Weights of a small transformer language model.
Size: 8 layers, MLP 1024 quick GELU, 6.75M parameters.
Architecture: RMSNorm before each block, rotary positions, no biases in attention or MLP, untied embeddings.
Training: a variant of Adam for these matrices, 424M tokens, 6109 steps.
Each number is 128 + 24 x the weight over its row's rms, rounded and kept within 0 to 255. Layers, rows and columns count from 0. Numbers have three digits each. The size before them is the row's rms in percent of the matrix's.

# layer 5 MLP up, 1024x256, rms 0.0439, rows 71-170, columns 192-255
109:101087155108185110182149150136119136115140162157147102117133138145118131108177111142119127179105159139084085146115160120139102103118146153112132168132169112168118121090150098115151146120099094
096:139108147116119108116108154135080083136122119131109109118129104146155153125110118113149122139131125135124127123109166135172145127122128174130126131084114113164133176126103144112131132152143117
102:101140138132131104113118142162090133081150088117134137108130121136113120138152090125096136157121108129100105186156121147101094121118116162113107171101142112146155130120127068123100202126153118
101:141120122129101165157109146115155089116106175112099091140112140167059131165112119144164106108160134140109146135099157156130139152146117129151109099138137086182122169139079115133116123134121100
095:165120087162130140091098118139087150119107124131124106123160168138139130127142122095099198139149119124155127175141132149142139115113162129119150163140131154153160149109116136145151123151178103
098:125105136108132128145143115129104122088111160134137125143131102134088135048114103150175149112077134152131147104129154141119167115104148149110170139100110117154130169120117101141083138114135090
103:110113159148080122087150180180135159121155124150152118120175122123128082156107151115111113156118130119108098139144141123092093129148122138098123113135123125184145113115150093104111133174170119
099:126130149133145131150139113132153118133137120122110134200151114149127149135118102119190142117086109180116136123137125095147158136146108124088170116134137115156122122135117062114173123103113107
097:115118163135125111091121173130145169133110104149121102110154101105136115167151100135149107141146111099116141152142165115118100120126090133111103151098095155160145157100120073126091157132128117
102:101147115137087090152096130126096141111159145137133102148153116110111143147173145141097139146104157117082166148101132137138092149162153126145157156105110085154122102146097107066135129156116128
099:170139133154167121097123120127119118113111100122158086109124113164136155115160126066140183143127116098092134104120109144134125111138127174090133140103159131144116150110145107123137158177112114
101:174121146126088135125160112144137124126119120141127117120170127125165105095132107146158152137142120081087099131110156146120111097147134149127078115109146137137115167130155159067129113122121110
105:135122119124137141128134137117132129073104078161123116135132128144119098119125142116161109167152127156074149112109146151127079090132118121149133122110171130123158170115128136131121110094111120
099:128111150109133093136130117172102147112149130142171126129156097137138169146166118123156145094062089118151138122136151134136131127135104145118122165101152119174105116140172175122154180153161081
101:129105054153133101142098110122089168133093131122142110096115125140115107184177112096138142123114157113119137127130115112150150120133100131128168142100123114129121143128098109123165140101120143
099:140150108166124084144087123141145089123128090129088116189098121169097098114120148140167161114130126115133140119103161124118116127110143168159097136089125160097131122144126149135149132134106134
102:079165153125120153127121104100105109106150144169132091146126086151143116113136070106156151152117106105124129117138154149121145141113092148110151132151129108165133128082080123133145099100101127
106:127122138176123096139160143148123091131147120115111118108095110176100075146127120141149178155140141143110083143110150166098129124089171121138187110097134093127148166100097130143125139127079116
104:140156142153112101106108172146117151118108111145190115142134105145141118121109144101126136126104124096132120117121156118132102137096163138148149117123154116116159147114184134098086142139109125
094:115109114151164084136139114137138155129134103181118065120125137149137097133118163094178145163149156086110172173115126129104090123136112159158152133112167100098133085138098147133115136144137134
098:110142146126155129099192146170164136142169137140117083130111156143116121132113095109134111138154126117121100151152147181108087141091166151099181124118109127117178153108125180063117126102116153
085:142156094142090173097133143113130100115162129135112153129148126170126129151121127119133129111143155114144097149125141123125124116126114123132171128191201109109114149118119073143158176153129116
083:125107130137120092142109140174132135126140136115180157108129082141097092116159114122121138099118110133111143107136155171160136131125106169119162126120135073161111160116129132139175143136166159
101:093148117147129138141123161116081164095177118141145124168148129135105087133108138149133128144086097149159113148133136114092079062108138149107139106134185135093156169077148158126115117105128139
101:174118131130108118138120134147125087122114153109111109112105137158139105121143129122119134107146158141091154136147133145145119121157153167125095161133122166124120129132146132140118117111140104
098:121128077130155121165153110115143132114144133112154127106149139184137094151117111164137112128158101129082118079161172158104151149145152127133154156143123157121124135148077170124142118150132131
104:076115133134098131088141157111137133101159135170113144191157127134121104172114108108157122128176139108152055109157135139128111132119174159100140154104129142101151144083141140144170129131101146
098:119141154113120147117121123151118137123147130157151112122164105107174089119072078075151104116152136094110135155087149135120124128117116173069120129117143130103140140138187119111120117139144099
110:158131144109143101108127126112109147144152116131156109119152144170129095136152103117107180173100118119118099163115117145127139147126141190108126160121137151138150133080117150115112131156136145
098:106105154110108085103097161153151110143148113165097132125120124122129109146122150106092100134057109154158063125083151135082137101156125189119112128098116111097150152127106126148138145133120113
103:168109117156072122127125139173102139143147062156132116109118091191126134131111119145171149189156119118128111109152155144108090095096106128102144138120112129101154166133124165112120095090098118
106:126096090159096127121170183141176182121108114128136080133144118123115139154162112112110105122123109130110128143129146143101128144087163120102145144143122089095126173115144159131092107124098123
097:093146104150124164125168129100100114111135122155129101157132114174140081127130124144131113127120128129086127131108156125103144167120141142108149089163090124107140131131096124111119117103092101
105:125148110139108123123144119182113201089131137137150139129126084154159128148131102153136168133088119111110117122192158069147077118133177132112201161113111153145122174088114089118117116150104136
096:146098166137127132102095124126103117142096147106092106150179078108130129131178120089109127142089120115100069152147130109109133105146117146134129114142179138116133130103087116104164115086133115
105:160127126147093152105084154073090160080079135135176156132109138109110144147133125131123126135117133109114119137140141119164128088141120114132172160128142096111150133154189087101133127134162144
100:095132164157143132078096131170160135131099113145113097118128125113134120116132065099168120122155089128122123112117146131134086128077158166172109161115180132139174150124168144105144113146140121
103:114140111175132111167162168111126133141086160123111134103125140172131138153134141139148129140180154144098081156127172169130179111098127129133147125130126129115147155124096124090142101146101105
102:132141098134161112113136111094122191142092103128146114131154166110134096137126134150111129194113129128134126164095155147131133131188136137136115149091103164139146163149102121121128108172144128
106:143171118129181138159187139138157070123144153105111116152148156164167107138155143139142084182163174099156137143090153095127142104114148167092140163097136138127106159098139133128169106110149114
102:104116149169120087137131126113159145125098090160166109135129139183098128080134096152121142154115146142093082144129148159118146051138133164117128131058133123131114177127149129129118135150163123
093:123117117162146166157142138122127111137116137142086092145120123148166103159118114098143090100116156090127149139129117156140098092124119136105123138135147178096122128120115142129149125196100126
100:169123125142133162200111100146132131092135137122136165108136129176160101143149121113114144123071142118158117154167157127108143150136151175117090162152125103124140131154116144137133134160135091
106:098152107171150104148149156151159128130098119126124147132123102153094130163167105136133128121128085163102115097138193107164132150130116187149178143145154108161110192138139149138147154124170126
102:132128144157134124147136122173140160109134116151142091102130116160109127151122115125161164156143100171126129109063140118137119143106114148119131102120152130161126113102115152130099146171101129
093:144135171142117118102097094176156105122137147111155102142118124150120102146142128114106107167127100130127142169135127078118130126095077148122148134142113095142192118107151127088090097101114099
095:109142147143087136153136120118098092115129205148141094165113131144180116149112139122157141115148160172116115108111163138147157123126124148137164165129111143127147114158141132114134121128158101
092:155140121102147154160096135157150138119102149121172139111173136146147100159149095164085181121101117153101132110159159121125126110141117148131126105127153113179124122097150062123134097130114094
099:135175167142112101116119138122075109119094129147176093130157111109132141143134122126147139156116151113113154122084142091157114179101140137109112117128121144098142128137135171080120162141100119
110:150117117160154136133150159134185121105104094135149151105181099128103147138108134081104125115121133097123142152132149147154136111138119156086114108142117155117115138155118168107121155155155120
100:174129133157146080161122101122138111074122086121122107136125087138166127112127135112127112123092137111131116120157170137135117143148143146156142111154103160130165129161142119139170094086175091
100:159163128125086093134104110138083090122100158140094133137132113139116151079093139114134098137094113123134117147122132129115089100099130162082125094101168094140113094156110122116133113194123081
102:147122136112131119127150167111118165113156116175076133123134156136151146132106102161134139139138097128102096117133131111102148100153125133137139119132123136102107136078102144122144150112125153
102:116140142142150137124177137122170137077146116105156141152122109174175075126114107132130110150106124158108149120109131134075064119141130131135122127124110117123135160111120123146078141099124133
098:101155147121129113142115120115137151147130133148101133161141101143098099119099125178146124133141091098146167097123150165118141146148102142115107116117164118131126131136164170084140114137134080
097:121086121147076132119140145108114137128138132142139100187166123109131134132142108126130164152139129139109185129127170139127115125123109123119141105119117143151112127120104113122122126141109113
096:137155123153100132100093137152117138128137112122097098170126070125131134156139105094171094099095141095136159127141134100161130137126115133112173104104139130127128145090141108123092177087175101
101:124146161159126085143130108133159110114190161146091117140167098131149106146137165155154136128135117085130099138123128115184123105169103150153141101158160116110125122131181125117153107170143138
094:128096115136102113106111142131129077128116087105157120176097107142093119109120081120130140120143107175114103131140122129114114136083140151119160126150095156151124115146131141151144135086144097
099:131161169117137153127152156114110132083137146180144124137149157135115130151141101153119130141129103148105113139117144134104112095150102154121140084100144113098162160100155057127097150112170104
100:143131151163146121125142152156108137134112112119115111123120139144076113126118123150145139132108122085082141083130106154142130125134125120120146105132137122123071110112128101113131172129112101
101:142140143147114159121113081124122149122108163122144114108118145161111103132169109107107135099100116129149121118124167153089138132108143148122122140138132171127141128149079120121148122173084121
099:145151110137112105139131129135086180080119132160098159144145109106106098118121093103116128140176091108127161149132138156134119111106138163110147136126119133175154112098125112090135157117144068
103:113147148126126155112166128116127143105124111134160128130111136114163120149124093134158141135139084148129102185071132175115108116111156131077130092120120114153166160120170093127122122130133100
082:143124139133150149186123153087135133109122124125136157119126161118114143162138117114121144103141153174150147155091140095136144137185115134136114116129126127128154165138110067096092180159126143
088:162118123134115154129100122111138149156172096120211133142157098120106157138159149132120224119128120154135137112120126112139162128132152138097202129160153125143125117143099143109139104145112135
102:133136155135119130108128115123102110085142156158133130115101093098116146131153137167127125080076152100115119123108167186104136094127119129059129136127151165120094106113128085132186157152150123
102:134123106138110160160104109124144187130180126159143101146136118091099128107139096109142134132156097127111161146158123130109149150128155131112131133107126136154176131137114108125123126121152133
093:099140153183106138123137107148109163110173166159121118166158088166114108158096119151111130081106146138154125109133132105156120107131132116101156090160097114102158172126150102123132126079204131
091:146141155111085067122177150124121120100141097122122115148142097111110105073168123132129144137127151121144123156156137136155147131171116167147125128107122156141137127148137109125107151148109080
095:180161192160155111113142099134163128116143177162129118107125114132115109141166109152096137134112120121139134124121154139150140121158135127075126153114111135127131191134154078097158110138125109
106:120115112134131141103104184093109150123094114128170127117155096137131110131138115117151135155143109103112163084069121152124077082133105126100126101160198101134092128094114104116161120154136105
088:161107151100093104120084132125130138111077119116094118143112151176125141105172146146178123181109127086051114116128132092138105136110137142147147139115113135142094123126168160119170101128114110
105:143163104111140089131126143115132068092160158143120118134192111138125123069149147112137104126118125135131107114111153128138126120126097143116144104113164151168125117101173179134124118149152119
092:087128161142139100108139108168120142131140164129119124151152120121144128140152120138127108154128121106129121123131132126099128103123173147108122110093111131117130146135112099112105132139184130
095:134137173177110120109157133086142136107113083109112124152148134116177123140139147117122112111096130117104082110122140162119138091144088142127109130126123134145108144152117164124163166156100109
099:117143162145093142120110153092147127137080122117123130147106118123138136126124099140165127123127124120124173120127143142157116086148154134110169134146159127073149105147116109092140107139110104
099:089138106104120102084183148088086174132134143168136148194119133143079135121126119136109104126111124119141137141162126148101112114123117129109174141156144149125162147130151093094094196126093111
096:132139172183148132163089132114132138128150154149143087159124158122129123116121063140081153110085102117105092124148107080133104161134126156110115124145116135140126121125156139077161172189150135
103:076157139101115153150123125106108145084120116162105090194122125137207099099094123093139125128107130122142153117123148168163121097133153139145123092142125089105106108106103109096119140131109074
102:163130141135094116149131146152154109086091142141128108140166136142094124142166129086122144128103122123119136145119140134123116112188072159076113173102180148132176127091167155111163139128170120
097:111134157126097115110160145152154160137098150166156084122109113106131139159103100105106110144114108090119141137110150182176144167126089119111163115090103157131119155092118122121144147165084080
109:156113130169100118152105114137101119119115169131123094126147098167094112070130134133120156140153110118123088131125134128118126094104117160133135125160197185153132114100140118115131126125111120
098:128159132116104134126098112072142151077139141119154105115145123176115145137151106117128140152122134130097150173180160116135174147162141140125158094132136111149179166099074107107123093138137152
100:167155163168105141129161086133132112072124122164163158151150116169167106110138095109101118140144120102127105112176127098132123076144120178076102104118141136091120145127147114136134110144162089
095:160156136145121108156135111128107151145117148116120112146155152125136084154145079096071124140093130146128068186156163115118105119128126158144131113098128123176164120132121081144148143112093148
098:118102109130142096157112201122110136112127143133109128152111135152127100159143102142143095159098146103144138133125164173135153070165120127074140107147094090138139185115121105110100146162106127
099:121091111136128151143150148153123172132123141140167151151190116139194124134199156110088157177101120124133118156109154156105144141149120121086146135110103112156135157084121114080118146145158112
104:095119089118119135136143102093118143130146139130113085186114137125086116122120104132134136106121083151118140169137131104152121105122166156096115108116125140148127169120074138117127095128104151
098:108126127132105153147145113158118163127109075111145131112164125126108115125141098104125157133147115139110177153092127165169101144134117136076142150151097152162148120172145173129084120121158075
101:142137091140076118150116098134127149112143153139130127161111144125137133198155130140169151173121140096072130160130128114121074119126154122141173179133086159133154143129151123112144123129089106
114:162104120161075140167116122104159115120145148108150106126135119171141134122154141124114134138132120127131152136162146173115095138124121124117135128141105125075158109125143097125154178135102125
104:158088135152107106150111146117137162104133134178137147165145152113127147140127131144161148101126090118146122082108139152093085104113171117119101096108177099139155109117172133130162117176100139
097:151110125141113118157117153150165119080077120143142117114086158139106132133164105147139167176125141089125139104099149149161071070153136109121119134124173152105159128125098120108111097153128139
105:150145105123137128161095161149127191133115150094162087145110134105095115157167097126116115104118121095113145138166144091125106074105122112139125127128110101135115140120139081128114134154170124
105:144102158105141111143119160104108154090126113146097115127125143124125130124166141120113164164105106134074152176099117143127111090087136136109119155108160144156119145124148118119144137141113101
102:086109152139103105157114174160125141133136109141103142107113148108126139155123108126135101105128129165135149135137100117104162092121117129131152108100115088119161111110168126117109143138098135
095:169106135117099112123116131162142109086153143097124124140179154121143119143132110125130142112108184126091132119097134138122138124135131138140149123097113103136145125143132166102180121181158077
101:126080088129119098121112142147091119127098159149154109078116156120138118110126137113129181116117147111087107147110148113129142084080136104117142146120159071086145136114128155141161151130075107
101:149144135154120147121101109173126155132138126149167103148106099159150160146097092101130148123166092155115151117131126107117129123129141147106134157119092112136154135090142107101131129129095084